python train.py --d_mlp=256 --norm="rmsnorm" --norm_place="out" --positions="rope" --init="uniform" --init_std_up=0.0502 --optimizer="soap_variant" --beta2=0.99 --schedule="wsd" --seq_len=1024 --doc_mask=true --steps=2202
Each number is 128 + 32 x the weight over the matrix's rms, rounded and kept within 0 to 255. Layers, rows and columns count from 0. Numbers have three digits each.

# layer 3 MLP gate, 256x128, rms 0.186, rows 206-213, columns 0-127
079115155115071195118126073133140118100159145154127112132154164162070157167147071149132120070098137134136172110129118170124096159120093179094139174134127136115178109110086122133089161086156179079128122144165137105088136098147087083127109126130180141083101100116151175104142155155087128112181152194058128139156215134154142149109147200127064090087066121116128085100130129165132106176159
089105132114109107077126100126085088106150115036146120049131146124093120082152129173081108103167110099166045140089109151116145088184127160131048093086110118169077133083203146080147124127114138151077132135160124170099073124081167141133131114135086092166128156107104093142115114147100076148137127077172146121098156087126196113090114106111102112146114148170097171153169113128188121134148
151114146198114127164120161134184133141093131146102163153177128129123141145162117083128090136160189127087076095114106119155095077112099087123209129114143092115145171115135150119119161141063038116098163060125154140068136096132153159124171128115100067167114118079094146058114114125097065123090111119111116151102138119100075168105122111106167181188105199132149174150076136161172153130082
057102144114164183143150084122163127139136152096061133155155103076089122172126103124092158135138102085195079167125127062137139169049122151131141118086114069111154131107141159117175149150170117117169134154074128089115159126191140139129132119132085125166110145122125144113131152166081080156104190163130148161127134120167077132143093103121143176180122158114088103091107080113184124070240
113102136122123138074147197108166141169166082113121189169129137134068146117149119062162106134100139134182122133087132133149086136114158156120152102091125118143051103099117113117099115083152155167193109142100156150178124142163103101160146100096098098087144149138068117103091121199169135124111142109112082156145098172160098137137183087157102127110124108108150096108156173126152094128147
092148121107133114113077210163072128146159101105113130137121100110139135120170170137141143111133157101100120093064145100155114137102130146153114073115100124193197155140129129147082107091143082154134125149099136084060107101122104122095045115164156094150103104142170098190123131129153090190105097083124127167152179144147149101022136084067142070168106077116098157115123119143178113126127
142164118168138118108153133164112125137099105112108128140093158146110157123153134127093148109134145137149220072106188163155122151124041160088118124044141079153100168114148126180136177125140174120132130024102119138079175154104143131128125115121078080126139213175156124158137113158121165143109111064111189127094137109167096131106128128185080114117121127186136114144101144120117149160114
088111036175124093163147117135130151095121183118134192170139107091136136175136176124113140133096107153177158124118154135139104113136151149180125060138152115184165145130050133124113107123116131099176148166109156131112132149109119082128110137132134138129104097116128120141122190118143134137188202115095145125145125171113141139149160166185114120105156113141142086132111145106071087077132
# layer 3 MLP up, 256x128, rms 0.195, rows 206-212, columns 0-127
171133115104111133129093159089110093088104084115124077148192111150090119168226159143153133125085138097118115157150169194066054164107163128120144154141127076136104117127112143121213183149101098167083166110111116075139124113135084135126164059150128118165166167194151135156090154082181113143118086074187109173114129124087125123100151131116186140165075090141138126143141148120120095123149
109173113134099132134130084098140090105137150084078113059154158131107093080106098111140095145115149087177078157155133107101113064192107149112097081114110117159145146083223117158115152129128128171118123141153094171125160132132185135110135126148072131124112081088077119139158122119112092184187139094131128166117156136101169155102118070138118125149135132141080095154167145138155107154167
166111128152154090140141136200143087122135072096199116116098129168119153145156048059087118169095105171150053115058088130157080210188140156184208152175115116102152158126130170118112133102148106086127136146151138160123096077079138108127150097185124140219092130125161066074166176142178107079138119120114187085092122090120109162197114107154101191153127150155079074154143089151087136126120
167134116148128126117180174129111116141143121145123110122108095180117194132130134166138120126063149181124116110117121166109174083115165161105137141141116102128126108120129152140089137188130159118176096113147118108057120178152138118106176111096194099105135167140099082122134101122088072078146140106109145140139127116129103139164121144106111116128153114094087203105145092132144122137096
122149109160181131124161123121104090125125095122166134160093069100107067158108143140180145139227128117125087074106140188159138125157117160154107107127129122141100091157175138111147107132098138090122116148145122124189093147124110131127183159134095125080072083148075113146138139172108155140126175118084120172103169158094140111129166129154103133124100115131113131155144143125124121110151
168113104098103099157137091112168120124121115120094106107131178168132126151121106114112114121107092170135174149127151119179090054148141110059145182140094124077097105125120140126119209097071174133154151173113082178227155147040117115131203173086065246117110115119073162079137089164091172080137126213121095081139078116078200077147154169199106184083182186200111173140154152132102168120133
194193160167160087146178107103110122079078166117192082159066167182124104129192108110035240120133115129132163159146111188122122154116059187098173098050150120184137092128144120087153126094049157147151150113024121148105123112100096134120107075144160126156134181220107120154176097077089149080100108055156137141127096131046124149121094151198108158124105124181137066122106157113094108128092
# layer 3 MLP down (transposed), 256x128, rms 0.159, rows 206-212, columns 0-127
103162095160120079117173132119131112116047099159103088169146173121142178066152125182109156152187107156151165181144125066061140130184109117140128146116113073098071111166126079084195139156121109118153125142162158118118145186131143103071180132182132161126151099047151072115202108169103123047104122158091099117118095144126135104111065128075118128071118120160123145173121139172147137063133
075089140160186102200141143028190099155123119064120143168169146101121126139089116109102048075109121118115173149151164123078133107133151088110126130130057104091115100091102119115134143082168136121128161151070135176126127131132164102173130118126121063116146159161147186121152117129151131125132180093173107162185105144091160091191176108127163151153107143116105144119080126103158101103134
107187147176149130093120119174102131129138113138218146070146144145130115184118070137145095095098183136195125066160134145146106152109087148112155060146142115106044186102122103193122178155120093248138120077161076125097158163161096197165069076072112079128117130065118114117150049119139126063135109133139056174125089093074118059048193130058174151224119123119162104132050098124182108131158
136164111132185070136149097204092145110095137093161125136158183086114154131079083176151129135152123085153128212107160089126104120141082124146112126112127088150154099151141123173108143141089132108091105122139150158188143079097122143144122115165157138126101114079123138100129119200144122145118114162180112110107075138114143177116096101094113099148154165137141138128110100187169141069143
138111111148181126194139074126088101133122173154128095149129183151132172148159093097129120147148111178140076197067070094163181131157144119126156089096132079158151103085108101141078159113089095062161138171189103142146174174134028100204189116155132126159079163111149139049128090160111142091077127061101152131094085082161088145094112109192167099137141156101180163183175173136123142113152
185114164146113097153181166166210128092113144100125147037091222135082125119121150090092128135081087078089110183041126149133046107113109151088113209138111106130107098138072119096163170134085168143145130167090123141141120120131132174092204162085118142083125110123074170142146196104100188111117148130124128140082108132128190093197116136131136140061160172196117166137140108132122135101166
130152156120130136094213108139042126129082170231153113107152123179126136143147071163140126143148111052181100162166208137109068058159131133119100147084190082151139138125131113096094166114118136115065104115111143108109144085119113153108087128149128185104125057159133133097180119173176147139095166112146088117154188096193109073095066085144164114107117168141130089117062110151138149100102